python train.py --n_layer=15 --n_kv_head=4 --vocab_size=4893 --qk_norm=false --bias="all" --init_std_qkv=0.0361 --init_std_o=0.00658 --optimizer="adamw" --beta2=0.98 --warmup_steps=510 --seq_len=1024
Each number is 128 + 24 x the weight over the matrix's rms, rounded and kept within 0 to 255. Layers, rows and columns count from 0. Numbers have three digits each.

# layer 7 MLP up, 768x192, rms 0.081, rows 211-283, columns 0-95
132142091107124101145127105119154136099117138121136124123130128139133198140120140120131143152168156136123099121115153120151106116172113106159108143138120123126104100124125148106132139124115110148146118148113118122107117085159146077146172125143107105116137120119134088140123141147093131124
120147158136139148117125112116108123108102135132122134093091124108153136146118108135174118153131107179111125136119134120099093101162127120137159126085116124120162156122095156126124139106117129112119119112159144140133088147135131098135126129128092108142166154129136150050116142129115141108
093118179070095138155160109114145152142143165145138127131150121135166165143128130131157147144169114108130141145064126147146088113164143110118138148156130131144101157153117094151126131099146130102158130119150135107129137093188123092125129102119090098122132121138094116138161136121145150128
147121153081119155131115155137087083138125121176154135093149180115143114110135152103134131155116143127103102108132159160100129125130119103113145118106138082116140132088124130121097127125097139101167122158111155143112127119158123105118164071141091111142137121131124135132129132127144135139
145134093107128122125119096125110112116115139148099066137157117156062096145109143101112094137130134090074138116109157140109143164093112171137109138149147123157115108123191146120120167143143193161136130173203150136104124095133165150130154108123135139103143095125119096111101198115163137106
135124123120151092169110113124122103154101118121129150118153128177168123170143158153106156070074103150118092131091114161111135137106144124167175122154112111132114117157114137109124166143115131109103131130148131095145112165126116101151116124166142138117161106147162113100157093112097082130
145149114121124115143119139143082137104117133112125103129096061175098107120118143135137125104180152175125102135128173181175146146112103124140142133105169107151118092124141132095123161138116167124171117149169158148100114121167171134138133070120111155097178127135132081152128155125108168125
077128134138144144161117100148133143096136150117135165148143166094163159110166135127113140181149143162071119114106116143137104115148099122142134132119133176161113119160127151119117112114163127144078140081104106130119126130113124115117127131195141124074088180140143120095094118145126143145
145089153129108133116162123119117133104092105111146168100155086178123129156116151164188167158132099145121120154089145148130087159146096155121145149154143105126116096079181129152099135140090123145123135138092133143099109130144159138119127112107157138140121140121156133103156103169114100104
122112155107084129120139101178119151144129129152175088159086068123092130100116165120139127167139098140141124176108143086150087098152130131119108128124152120149146097094139100150122122155118118168156179118116110149150133134173140102088104118112106152129120126123129133121145139123111146160
120133093113143105180079151084130152109145151130126124145140155110149147130106153157112131132084113139142153133115110118092127089139124107122063090165107150134132107152123141130138146129134152161142113091145123122128118130128159155125112117137123132133150102127145135124137085144153087123
162121141093135154123115113137128165172083130169132129141110133121130158129157158131114139132124106101137128129110125131194093119123151093144124154139138121147119148093165107155098117092095131140119128121136095114098141083136126104088150130152102142173124095118156118152098136148180136157
136144139124146110140093124122131110137125133151148140047122152144137125120129129116135144133121147165090105125091141149135094130143149134125170148118108141147087144130136169131112137130161097124124115140175146155150076105156172135109161136135121145107146102123095116090131144098113126148
110169097118110090119167077164169152156149115147161115165125122091087101140126113142133150136130137096122142153092154132130100105107095107118142218138171131170092101128196116102125141095102110159103155123155157166114153090140155130102141141129126144093152139135134126152110166158141110135
132107158163111112133104110136083106119144178116154114158090105116131111154144097122139128120115182100099171141103157113112133142143105106147150127131140138155103172138235150086110128077128153130098095050127152152113115136202171099168098122161084091146160132121147142112124166136152138102
141184125097136054117165108161099145153115140144126145156111111133106120152129143111166116152144099092137125184087145133161106139099100114141164178039155081128120089092197125139128130126117119115100112091182106120098149138129126125125125073127113175141163145127126098093138153176117142120
164122091111117126152109130142114180153158124129159097149091145093091101111100120175098117146111154151132145145066159178118118076135150127172109137098112144180113081151131115066128127119113175151119179122120122105068156101157165115144100116123115136140138095109122092104169137110151096137
103109169078107125109148134119109158151127136150137155162132106099124179154104099117138193109093098115139149164077118127096085119113111134134083143116120145156163165133136107131137082096145118134102102158147167091137172152163111121135131106144063115097116120163111126119094125126118086153
148148115126124110100101145147108119107168138134136136119101101162127130145085143138141110177143136110114088129121138125130087144118107110112137160111145117127113121083132136134095123168158132146109139131110113100160110162155152128102154119114164171123110101134114140139128133099115144140
187139126110113118110087095127105160142096156176108122145146148160129128145113107119131180143150128147165115106128160156160105123159143138097112101108152108134135146090085099171126129118104113133124130117122138133124116165148119136118131113097150122112161127154115097148138110094164093101
158138121095153054148118151143151113113123156137132180142124115135138132155148143121114125154148168112136132100118151124118102144118097117127145194146159125177105092069147108143132122118127112111132099174180084153127181145097126115112124056124078125124125103145117123059168117146122131098
156132163109139140108158121175118127180126124107135106074077169119111113144096140116118127146168117136130138140096153134108117149122104097147088124125138097113130105150146121130107109111102085189153124135120187069152130092133135122127106144160118128135181174139073148129120124121110144129
132133146125157127112124108128108106107090137136104076096086131122120099155116128110150114173198167133120125142109103110119113100128134124133150118142120129126103153101125145101113128156142170108117125069113149148150133134170113124144146152119102121137107144183155127111164134113176146124
147184170102144119135133105164118127128110132138132111142117107094151110127143191165124111108152130119118137144113114112136079148134162141129117172129127126115117130118119133125095113135140163144126109148132174123158124122116150111174099143130119147112154170156149114109137199138131156150
153159111108085094115139103117097106094136167163114118116117110156153120121120170109154152129197132099134147078133128124112108129129093104158136111165132116133122172131143099104082158168101112095118113139101111126141137145155140145140144131186130111074164119126129119127150123141124119137
089184099114120166098086121143119182114151145129127152142097135119147146078115093132150109211109111156126140119109151073141049100143119129085140107134177119158121088105147113110160164084059123199166108086139177123136169130132145078126127129135083131140154110133111125140096126118159124128
122160113148117076113150134146152105108155118118144141111122133126143156151146155135139174153115110178095126146107112163108180109154112130144130115160130153112072102121106132096126099134176172111110119080144197139099173100156117128150122137130121121137164154154138135130144146112140109120
092126159115119116127121132113133124137167182176136114116115124125160104140082144154127088117155124138136062170146114134119079147187123127139158163114109150152112153109167063155113139131144154118119101125147133109079176123160157106108121093146094099128097198140141125181149191112205120129
156148149085162132142113137114113104124113130129143087126135133117144107123160145167165183141152107125075090136109146155147115161138132110150124163148167075170115071056136092162132116085083115149157122127113151113107131090124122133133131069148092111148177101111107115126157123122167113143
130124133118114116110146100115161141207082126140149150086154084144188167154126143123111173138114096130106175115120128130134110140146171118131092134111149171118097147123152122154134081126088175111126127132117116086146156159129113133153093128155094156123139167100079138085180112103160150139
131170141145109149136131148168154157118179124121176142101123127136116140134112136190090157125116135124113103129124154093122128145104141154157133118131164125153147123124104177178113156127095163177153093110121149152133137099132113072132146117119118168126131124143121128144109147120122094123
124113155132160108121142118115098161152123111125152121128122169133114165141146127136111092134096132140119079121122156128133136129101108128156130138138129099157098138117114098134135105152140142161162117097135144121086107131124156112126175098151115140131138125110119131135168105119183134132
130131111140157108146114097157120145158138092116138104106118112160116121143103110122181137099118132095121118153126113110157106140149107121166154126140157117143141133073126122091123107122118105150129161144150139129143138123141122136124164074120128113109112149132150113127165086141097086165
123122096073118091137119099140096138118120111087211107116127101116153121173158136135134116139117143163097105127124116140129147116130148083103110121110114181181125145097077103091146138135091166143103116158107158141126078145151130146129131126121121103073128138165085150115152150116149146138
122191089110141104091091161129112101167146144116194116140096151119115141178173140132168115138094146137133123107097132129137132162107158090127118123088140108122201125114139094155139186133089118129134108103164129142128149104122135140190117090101099125095135108133115108083167134127145123172
106084182094144122105092119148107142131151133106170131138163162102159142129146117136128129125126108110122145156114110101134104102142085106121118119140124136152187145102151157129093144132086147119087112128108164137123077135091134151146091152146109133087116165161101129108133143147112171158
141123135086118120123127150118085100168161178148126121101122079156157094147126189151124144109158150125128136127071121114129113120125124126148126130110141133138110140121179165111146142145131110125096136115140137137144155114131139137132094110129103124096108133109113105105157158145165116118
103173157115118116146123093163139160090112137174166171124105104134163136158128197125143134132146117121106090122112155126131157130130115142114154110122123116159126106137132108119107115119143155128090092125122125104144129153128146109097130123164119133137141167098128100096141139118149188093
132178142104131133143145155133103152130117145146115145136110085109137090137118129161170128119156140079139156187087139129134118138130088123131127131134154114130096120132137079142120195134145090137112145167109147084124153125120127126136073117150093109117148154117094118097133148183087123088
111152118085124102132159083182117120150159147118128136098115152139113118162153127137101138141127129100124134111110144189118106104121155157141135124150139159128057145164138149120110162112128116124149128096161126098105113100127171137122097154107143114124115158118133136099141135148168150127
159118166121113142163108127119116138101110121118113157167149111111152111111093133147129138131120163140127109148086124135154108100131137118131131125122134144164150134114134107117112156190163128136145112103169118145164088102101127129134105106169115135128156116122127115118112150123151122141
123091131124086117129091128122152155169160124118155141127136186096129159129118099136124156125151158139117142145105141101103090119146137137119113100123137130129159128101097124098092149083130112117111106122105147124097122153125143133150128152118089149146109131141146146116109144107165102117
128148117116122119123112098124103123171146126137129132126093096113087093146144152137135148183148098119106098120113124153123099117184154139139175135158159119100118143137159124095122160118150070137127161115089085122146106166160133103147105126169105144156179140116126134148128164152118123136
097119153122125152134151139142111126104134129153144136146134144104096128120095133119131138158141145136098150154113133104127094115138110130116117151162102116127103134152133142150116132114102157125138098118105126129121107123135144099119123133157134126159161145160148116146124152134138075153
133147140159180128151100085140106127137103133128120145111120102121164149144120117119148116107129139125119109154126196143139144100171146118129140119097172077151120114116137112157124124119102131128128143110134111148155141125149122134127149073126142126123138104132100090152111132116144115154
130172121103119105149080142114124162086111160132154125131140132114107129170127115151142123131130116181140114107146128124127123147151123094143184152117124058121134132105147103156099139120073121134157106157132125182098140160122145092111112089152087127148146133104139149127131129104095159117
108092106095123099136129113131128161125134122139090098095111151107133113112092137152113102114145156139164129168098148138114122122156104083131126115141147141158087114137126110114110128128129139160182132086133144123123109155145115108108098127138147135141121185152143129139159114127154137111
103130154133112169161145128167159138141135132153123141183095141099148154113118153160143131175145139124107117163121143106162133157137127139098152139134160071103073122135111109090102155099084177123115116112112173146166134123169172120134113142132134149150151160113138113142089154104114112100
133108151160148131136144127120115078154143145101115121090139140126146118132152110148136127159154126102122108106085129140165114168129142119138136120131161120145134116110117101140143147136108105140141123097128159126087076138105099099114144108167125123140115159131154102122113125126128103125
093155094120117133139145132189140153120132185085124124102166143164165170125087145112115161109120164108104125111091136119120111126132124131134153126117143103124127143129086148122108137120115125149139105123130115122178128134131125141150103133152148165129106151142135150149125123114121158125
125140151084138145124117112166134112183136134157145178135119124090137131173186114120150115129169058139160127190097129132123110154139121158134129104096186108129161124122119104137132107119067105155127127138130120154164146147187108132075115112104121154128108136126108147114121156158106153161
132103099145120118128143076135175165163095116144144175098127146134148183149152117119113153107108070113113149121112152082079121117140092127134158124144184137137148161116136113131170117098114097173101119124168149110146122119136164127125120102175120120119128146108133137148153088129119147165
150170116088104135172108127225122137075101131148151147156089110121146141169147111177113109141131176124113138122110131124174154162084124141119142134105094113205120139101166141149103127113138140133130137112112115115108139154073149135111059130171137079087109149125110121086181153146159113119
129123117086137117135142130142085167124145136124118102118138124111082117146110160178135203096090154125149140186123174129133129148135074117140113166118149109127159102168143080104132120068136128190131093108156204110109153099123154133158149106128092117113150091135107166144158139138127130128
160131168141132121128147139150120143089131114117147151141082127130144111150130076153169087150140130130148186135103132105136119155091116131118161161122165144149114140132101117118154155076117141152118129109115139151188152096106136157111114119119120182155088101089107080145107099126144094109
150182100106118141151112162136129154092114102129148137177102162090095128090124112169113114120131120160116129125089169121171146116130089145132125144113144096170129103135104093145109153126109107129132097124122147151112143127166153135144136086138116119096161137153128052131108183157188080161
125164190141148126155131103111127151112108174156109158134116140112138117120142143166160116185142097112143173137084135139139116094186107112102151178122197156120179143079134156161106114122103121131103162113079073134119116159115115117116114122170103119131084121123138118095121139123134137104
109103126150137147091125106103126117164119138122187127120106144180152104124141157126114173183157134067120105098103153112110105158154118129127163114126151180126134132082094137118129165145102121123086105121133131126182130166152117135147113123168141128112146129161081136113150119101167113130
136086109090155092168096142158068155118098127110109143094155135112113123176101137151090143113110136116094113114068160143158112135124133131140110164133131134180120169133133123138121131105084139174151114105129188134102112112138145169140128086089101108112134123120143115144192093103147129141
115159132162120123111121104131116184156147112132109079094082126115139144130095102124157158139113095095132136154117176115143099147173129116141149138087159143117172186161108111094127160090093138159110099123106171137150146129177098143137141122171111192158145117134099118150130063137135112142
135139111102131125136154069109127140132139120136102151135091153111126123118073142140117123089143105135111118163138124143135121160121149121137160127090133117108131120141200166134085199120128117148136120135126132142135119110178153085118127134104134113134082134125100092148138138121161120132
110145113077136078153174087142098135135138130118145098100136135134151194118107113134136112157103071162093139128105141146087107164150127123130127149124107137118162175131092141129132109134073115128141129110115151108137132172105133121111101142097096115118136090152101133136128107148126147138
124121169142102122107104131094163144099145149165103170157077102136130113143137175155187174171130128110111172157097119079103094120129092092123130150138155142102149137127103115110125141109110120133051094121115119142167147186150104072138101088109123107132188120133126110126097186120102137174
144115137133134151090124117107151186098103125130166151129115129114106121101121135121129151137137113115137131133130149099172127142143124136130132092095189110169135116107140130118106192103117127128087130132112163148172124151161136115119136137124113146103131184126156160119124128144149105104
164131082136165106147170112134096135119068139154136175105119081172102113195182123150169101156153086122145118089099140103098083153135087127151162189138195084130080158102128075147103141135083178087130115110112132120098127138125126149136091087196150135094144109133144102110148146125103118115
166131132120118121127136121124083137136140125117143126116133147124142125114141111122093135151090167153111169155112163124113138105100157119126136122141131162164157115080139095154126148097130174161123099072157180155148133136133101137150104129132130109169134135165099152164152107089156099140
146100144155097150133116147144148129121139114130136075159103126146127138154138143140111136133113099134111114116072139092126153121135155150163102101126143077154154131111106116119114142129099136102130121146082091123129098164137145122118141109142127116112112144131137081139097115113086088141
138120121107132138116114165125135127122128143142110138117109104119151124175124126127139172135111147131164140123138130127127114109112133125195144127113118139155144138140137112130147116134096167130159124153104145116116129103124130157144144122124095131103103168141107102151158113094140125128
129130114122088136128127132129108121127133160137130181130112136155127095133115124131138118121148108194112117111128150152142121162126126117143113158156135168164111137134106125151109136125102143148133136113118116125131127083119156164105121093144118131100162126140138141132148127138124150150
111158087153148112143151113140142125071051148126113099118096088144134140134139159141163151154142128145142132067136142117145130156136163110101179125135158120125086142139110082137104149168070122124117122125120116156118146161106112108136099099100117134076145118119137087107124131144106139114
101117102111130132127142151147155139159137117149121136133079110081115145140116148122119129142131139135116166132077125109150105148135113143137135195127165133154134118126147155134130136126142147125101141115119104109109113104127121145105106158131165118108105124151159133148144152141136115150
120137128095077130143108149150098137165134148115113135107142135151121132119212128156127094140117137124077124093143156120171102131132153171152140148081120091118108138109137119106115138126152168131126124100202183095123146115149113123119092141111095132062168146140129137118132141147150107141
140096147123110094133145132139106120096152129135144150110107057186106155151176141157140117134149138141118128114084124171113105147172144111153147137146114115132123142137165150099148110121118107148123130096128119136108123145110137103117095140157162128140163099127116113114124137147141138149
# layer 7 MLP down (transposed), 768x192, rms 0.0635, rows 211-282, columns 0-95
176128136097127143135132177131117150151125145091118116137140144112161052131116153127098117102106129141124132125122126132120124129091101179170126118163155138131143125167124099160159129139134162106123143126186117093134151161107142196113116131102136170131112142088126144084148098161146097146
159103104141137124139111127142138120134146129144101109144153148133115096103122139110102163108120140116112124127128133145168162152121122133113134149175164108137106089115148101133133084161127110139138145128095121104133138095127142155126128093158127142105115108132118111171147112116142101156
163152079157123105102120148163116117111109115133083093130099150122104073129118128132163146080107176143160114133148143119143111089121136152149096103088126138076136077129113156110124187170119143136097119168149145158102124176079166095145110176119163168106162138171163140122122141134117114109
134118125115143086119161110085121167122092157074112094138131099141112134131167103104137135156116058138154121097134137120136095111109119151143137135146121125134145156163133113116111109088149166141109161102131135122161133157144097161139120158115138105097120141121103118130119115116123124133
137136155106109101143165109156106117122156084148106176146126145109123157133131106128133156122134149152158142140151116105158125101081106130141119127127139125076108102122089135110123145116120108131121151107103084140101131134123148129142141111133103098137140157127175115151132110135061108139
140187109106093131119152150141099174117122127123144084116116126100119100101138120140131101156198155112134144152151147144124103144131102173149090135088138121090091122116131120139114109121132113130126113098090116121080118119125132132122115131138109119141099139104079146143129173099145151123
096152163137096110186121135121141187110099156140109143149149093178090104175126119101066134131154091119084097103147146175145142112131159108159127102147140135163125104141153133177097148087134117133123110094110083150113133110155131123095125111137135167130133146107119116161141118152136056145
179141154126142102103120138122135141138086111133111090088110081146097085134121123125152124117135095136169121110162162147119145131109132148144140142130127093066085113074132107137146143155072115113156109165144146156139155114141141150096115148066118162119186079124102113152149167104117143121
123135142105164117136110119138140140135152151141120123165115172100136098095153089117079108137134151107162154122116139128119167092131128133136103128114133146156138133159087139106117130107137110140113164137140100132135154119142113120110110108155080124096155110120108086132125125081153127108
100161086138161152117103145099123134139138141146099169105171193128163102138116119151138114113133137123121123099144142173126143156126097139141171128154141138113097160145134132100116152094113098092106111124134137084080119128090127156155158115136138139110133095164110112130087133151130110130
113074136122102137082124116142123128145117131140110106136146117150146138121136096092137152111143135141098105116157159107141114135119131148148150186102122120129133158102119127126157121130109088094145150153129135155134160091107135102130110147136105137129117150111123096063148181110115179128
093137118146113117134138124126141124113148121094125126135152116104137113144105093131146130118105160173121147124148124138093155140130095169119134109110119105125139118156142137101167163148152122119133128134119164116143092135143132117154105130147140108078108139137099140091144106123105135103
132133142104127172109139101140115125137132130114136125157157099124087144141148130138112157120120132102122140112184116121117129128118090102137113137140135115118180115099104109151112130146093132106108135137114103113155161174098094113140127106147123134137129167173149133145112101114124107149
165151146136096127143110106116091137159155103144115110121111134083140173159108127091124099130147110143119104138174148123150120129125101102108126182136110086096091122127142126120116133113160113133136160080161135167174132174154119139124107124164111122167099116110140163129133123171153159155
130114124132134156147080171128088140123126121112115116139113123102130136119119161107113112108147152096130121158138119111128156078141145111144137131060149065172180103052150132152097176131094115117148121097127113156137114161146147120116160111115112161137107116123132124124110107106114102157
125129145134148097116123113119120150150097100109132145147093122113162152129085132110111078140135124089161098140143147108136124132094122122109130156128133118114145114091134116106106117126147133133134146121150143149172177135092137123115115120105109119124131118114119134122145090137162129173
124139147134130090116119151099120120115117113143161166124088110126125147114146160132143120122108123136094116115166103102106096140167079112092120149132130070134176111102136155155105074146099148115103080095120136092153128171116140149172160155118137085148131139103148139141105133144072119152
145120115117168148124123114104099148126065080108132186099080102123110116117130122161106092155128150150125146142140098119145139163149156127151156113144151128109096105119125164119077174109125117131172146155122088113157129099126159108136117104090163142115114156098127141125156130104143083089
111115152153146168120134134131152169145073137104127110109148183089114176127148119126115125095130112150160165123126131159138177116108133145162134113115113134159158122158101117140169151063108124119152132111136127150136119106106108108136142130129094081111141143099125099108117131142188122122
109092156118119141143136188122136105127212138080173125131113111115120158116140165188118055100103159121108138173128137115108134141112122105177114148129133158104122106155179138084136143101157131129117102146152108096107130120123158125156146145123099137201110133107134161129158150137101158144
117158163138082104095117142124151142097122117125153154150121124150170135135083119126099147118098055103124084115141143098154116117177118137145120111123091174086130114118162148154121112096128122090076102141129157163110150125100155147173106172128142132135099166142135132162085184137143142201
110156138100089106135133126096130139096129143186115148166127125132140112114141143155148089119115124161128153119155140121123144136137168166132168142122139148124144107126128117115136168164106147104113110099128108130113120160157122133116164153078113115145111109141173081133096135140106113117
129149116121103130146132139113159161125133143100139162140169109141129148123123137126096144082085121158129135117173157143111115163141122138143130142117137127144137123126157123192126141147106113137146141171151127114093103139075151137118112128150137124162175119112098136137118127152095135104
116122086151100102120127148087136126138129111138149148098149137161110133109095093111128148147106118145132131116153164137119184125157119127120098106135134110134143113122144113138130122109132131102158115145130094112078119149154152118121130150136163135135112121104119108120134105116146087106
148078145112161100137127088115128126120034088151137163109137126123124182163150122161155128159100119120096113121119148140128138148105121113089170161107137137128099142122137122159157067087114119117185108147099135113125073126100163123128164154132094101156148165125125172102159079149135113159
145130086172142130068130098145111155138077133140120099138120108144137093142123097110166135144138107121136079135119126120111138073117189168072151086093131071152164130104118107072125131153079097167189072150161146185150131128130114151153141153125114172114125116142140123140129139101165099067
117096102134128158152116117122091157124081154133136122141148108113104094114108090140129129128147121087150128120132121100158096149127119133144129142120114118147165158116142131148132133103104127136146170146136111126130133107118181099096088107133132153123132119112117110106121106117125106122
131166101126147125184157143174146152159180125081144157141106128123096143113176119090131147144128113125129136148095151172165099130110153098074101101120145096114124089141158138119149132117083122135131149127139111116134099122124168129109127118123119172157136110154133152110083075114130117186
130084064116082137126144142107152148122131118171102128153120064135131130130155097129088134119081115162103178115158138121116152111128113177094108126145124128132147160134100121149093117106142129141112146132127109123117124142117125106134168147130132107147126095114120165106111126161113160098
147139133137117123169125134152150112095170154084081074115115159113073115116103104159127082128144143128147103158122137109147109116131144097139144109120112111148149132102125130106101182133115126180144119114109125175127077063114128130130136109120126116132125154120146131121113187120108139138
111100119125100133132170137130101124150090131110130140161140120134166102100144134044139119147135112150134136136113125144151098111148124067097118151142102116123117124151113068101120094111145103093104134119137110120126101163117121137079155140143133124161132157149127125148131100123130134156
116119118115099151140114152118159160101143138127131166151118097127148108129145125127152202099142142106129162122106140117140144120125138115134108101130173151149136133138086099129114155121148130080079110130145103106158118150104134147156089159100131150137109127150125116098102106144107135127
097121129138112138134116160119134123097111186136113150137132165123128147127153128120086109139144125139127137091125176150092144130120124125126112094132122095151132134168144115161101154132107139146101100129108130141112122133130134112149121129149137139154120109128112135125124177121137157100
114119109156122135093142123098141112146106152145101138154124128116147129112127154136157140134112120131123126145112122133167143165123130107122167149131130110083178102152123142118117114116155094112064113144141118089143145155104175121130132144127124138144132114086162119125137093134132142133
115139116132124135158111124159145129143068156130129061097135076123151127122179145123132158107109197163163107124121109090167144119126114131135113166115109171109107101109109122108129103161145124136138127115120110086112116174112131149127149150104147192154181124078146106135123092148091123159
149144096155108127146165131124116126131113132165101144104085121168108131138142151144166085139073130158099150118138144124150156157122150114146157128124103110121097135106115078132148110135159134131099116101109116112130188110166139070121121128130113132171158108075151105148122117136163124133
147152165147125172129107104132101135141074153124136148144122106126161117111092154143139123148136174136137152133137134125129106112123121192102114123101115123152134090102124149111120087122130156124142139108141116115113136078136137152130105114123163125103166113097136153130123119098150114144
148120132157125111132111138136137105131101113126087114141133104121096130095145090127104114117113112136125147130161113122120134156121118121098143162078125135121123128134116119125130159138106103143158174143131146126133153114121151127117082120108124109114158123122123135131139143133127098117
096108131153142161117126141133110109141165135138168137101132123114126132122132119124141140139109094177116069138139129124102149123106142111139171143133156134153169124144158158140102091100118158123121157124132174130120102152164145102119163145101165122143120122125150122141150124132143097138
118099152135153177150100139111121153105112124141136094160136093120153135104116128149141121141141137133144135185122111100125143138123108106108112107094138079143131112094104113114138121133128156154114095146110145173147127173120072080120176083159107156125131135119118129176133119115120081128
060124095142127118096152122188128124124153136155170094127097156131121116160150131135131135111106092140107176117133133094118135176138079118095098139130154094118105109120122143121163121090130130104107156151108133100112140105143125151119164117090150128127095122122124167139157098167109157084
117150137136173126120146143146091109101112113141115168127113069136150091157157180136143095140087094097142121119127151151176160149149132139125149163118117118092123134201171107143157122150103169140128134129155113137156133133114117103136109095129135121100139113128086131123134116169101153148
119121093109130141102132181100126133136132101146138162155107125135123159114148091132108146124110104135123124149153172104128147112105136093138159112129081134193144080086140155145120113090177149113123114120132135144117148147119109131128124125153148137143104139134201130134115104094119132087
160125127131130089113113160124132122125086141095134105129103130153124142168166103138127094104139123141137085117150142152100153146120134091163157127102155135150129122119122094139126117114124089113134115126152167138160161137135138146117109126099100123102142114124122118104148087155114149123
136087121081078133136132159116143126125182129113118135119138156141093154113132121137097140100122125130131134130129079120125140138104098140160128144163104179112108137149102176097122134131142140125140151160095122125071114164106138103177113164137102142123131138137143148146116137158102097118
145108162123152142130141085117129101137130098098119114134125119136135118137179140112160143105145143122119117110130147159114154111091166146120098088182110132121131098163090110100143113141166139131137141130115112085160114095098095154133141162143137153107126102127122087146122117137121079143
157149144141148165136115155132115091152086123095171128159149088134115136119192101090122157120117125154087101076151108126140168149143148155130159140127106133105180137109108164142130120118145118110091136133090114102147120111145134145126126133137092091108141089100103125131116161139105121121
120129120133079109122122092146140145100099148159130117142121131140125147143131148128114152135111087152117118081124112137109090101123082122154158126143107154138187162117119113145106034114168086130123104110144134143125121105128110138127120144102135122113132108131105122128132164139147142137
142169108121135106141095125130128174106127107135138131161087117141107140132101140115115139079117138173151168167164140162103124104094088132104127150105128111113103114131116141115122116116131145096096130164122100131130170130158173176150128129113125131126121116121073163085155149183132141135
182120158100129154107101148108114110116120125193127147146106132150111100116141132151146103121108103106136120127151121118138155130142135100133126157150103154158118083117154097135158098141144131118092142104104121127138118138150116149109161123124097104124131138137126130102146124132130118127
118150120101123146139137140149115111081116160126092097113193128155140131120085123142127203137150168140107140091157169069113110170130144141107126139138075092110088112080107124135095114101134086143119136150098150128092110063112121128158154150124106112139167118136185094118108147111169132155
137171162132104123103140123130106108110140133106132096159124128124103121111129113110150083135155156142152115143127103134120112146124177183139113135104119105091112157157187154116065143142102143126137094110074153142094131145120125136118126146077169184145122128116156109136122155138112119064
127146143103172152138098140093117094130100149145088113098125134142092126146120170141110112116136141119131119107157162098097142082135123165165116129106168158113083139178110128134126125144103184132142068157091156150171120113135104129109116116094128145173099079126124124139135126129082157158
167123119136060112108152105134174146156107094121135132156157092137192095168166095129126087138096129092154114116135139118114148145112158180138125163100117169129090171105165168125110149144150119126132148064116163131127094126079121154132120118155098138172160107117110076154147097135112107163
120108141131130076144054116100129068119093142109154139129118129133125122156136147123142146123096149116139097113145138090131082144118156144148143117131110130130109091124133143115115159143132099130147141168097091093124136124136133169130132143119065152124136119120138147113152139128140111106
110136116110135137138106126159124089137107189128123178126131120115135113115117150104122103127114130150115112138182135129129125110149132120121100129117105174114151159151174158136116130136137134112144121142149115143149092141103112148138128178139110110126145176144125166113140062121114096101
145156133137152147139115118146157131139166154071137104142124173120100136150126103109132111097132115124139121148099103127131161146097163159149130107133063085118085124128163120099121142111169097139133109135152137137103151110149140129117160116114168139133172140171133123144104131148134132111
149153126158106129157133144113141162123152129134104103126111108110116131137106140131122094073102153132111117139162130139150139129084140101159142141137073096180099094134132175155145095115141138132167122100124154119114134078069121120113153106117123136149112129112169115131113127181119127101
112147127150134113156078121105187145145150127151139115129101104152126105157154147127116108156117168111120127091117136140134130127152130118142155070098185118119119084079101121074127114136139140114116157145094133097159133130079139072102117135127143141147125124113123146148097148138105134116
190088089118138167126137126099162132120152104055115151157101134146098117102081164117108100098129120150126137158122091082133134090119118115111139132129146153168132138078126116130141160145103141138096091134156153112112093125124155146127109148137151091183163113210128169193121147123155101100
107094187153109152134127145154106096122147145121149104119148111127118137153159125114124171146134134139117124125166100119123125118144128119150076113197120148154167156114112093103154081141150111104092150119116122083123103114079126154142130125165150163098157132130159162123112133112091136112
148129133166133161094110165122122111116141144142115163128135124097105082108132122118121159086154190110153115133140141109144112095127106169139142105123133110121114085105136098134106150109160151132104162126100132117139129077165119121132150114153167135150136132113133119112135142128153116132
119109199109142145160142149102132120134151091088178108123140163121119142112143148099110142120096108144103132147156125132117105132116119108104137100146096136115114135148132146144166130140115107126116149125124183117098162079129133145154137138131119110118113130157146118112089184136115172136
139145130118127144173123109140111147128132115132117117123134151127167097167168129100129118158142130134079136118115104147105120139112119123162119124158120149150096149129148106108141072142119132151165102117125117103087167137132149120101123127167114121171135088149109098150093122121115137103
127129126110142154167099112135121089134106154108150144163148118130165128132114124108112188054095085140132157155159109136155145085108118149050147158120098174129147136108093134116128081128147144173085156129167141117187148159086098102122128124131124146108106148149060161135100075107122119156
105118112104160090127104142145144141109158116150140144124095149130087155126094139168166118100149145125148084112151121104130127123145147130114083124106139122094120104170176163070147114154110149096158158114107127102066088075120107110109144139102123143096127100124163129110129133126143143123
118172132103135117122126084113133161150116129140102154105129128102110129088117139116180132120124144103144121151186121143155106161152089095074147152148107165107053120150149143092156128107141103162118138081172153129117131098145106125135141142133106155143090131127109159125158142165138166105
121137126151129109134141090116142131131143114099170114143156166133126134071104134120127113132168131127098141134117125160151141139139110128103127127153134109109111103126152149149129148115158091121141140078153114137125134131144148096104127113149157135166143093116141149130101135136126119110
097157161172136112115155104121131117106116098141132100141153137122133159124112129136127133156129132074119127162122107096111128102138119144113179106113105086098128125122132149101167116133125110130108107110152151140127122132146097073145129164118139126138106133133094136113133117125127106147
160098178116101116116117141105126149145196129100145122142131168131118151118122148100127132140156184119100113138092098160132126154174101122160102131140125143133151119069164146102141175113112135109136170120104102098109120118136163135146151124104119091168121149132114121148105095165145134123
153139135134137083150120116094127177112116128100130089117167146159132102113148097150143152128128113110145082126145140152131130102132139136131128069123122130115125115140138124130145150110101128127139123155127159123144134157133132151157128106133078147163159113126110128117084098139150151122
136121122113139124150104140076147151142198186097099098156112126088115117135090105124119132081151177154112124147120128115101095141144146110172101104149127092100193155146145096118143152139126115116137146132143159096154158132184118167135152098183134119138098085133199148152093115154086108120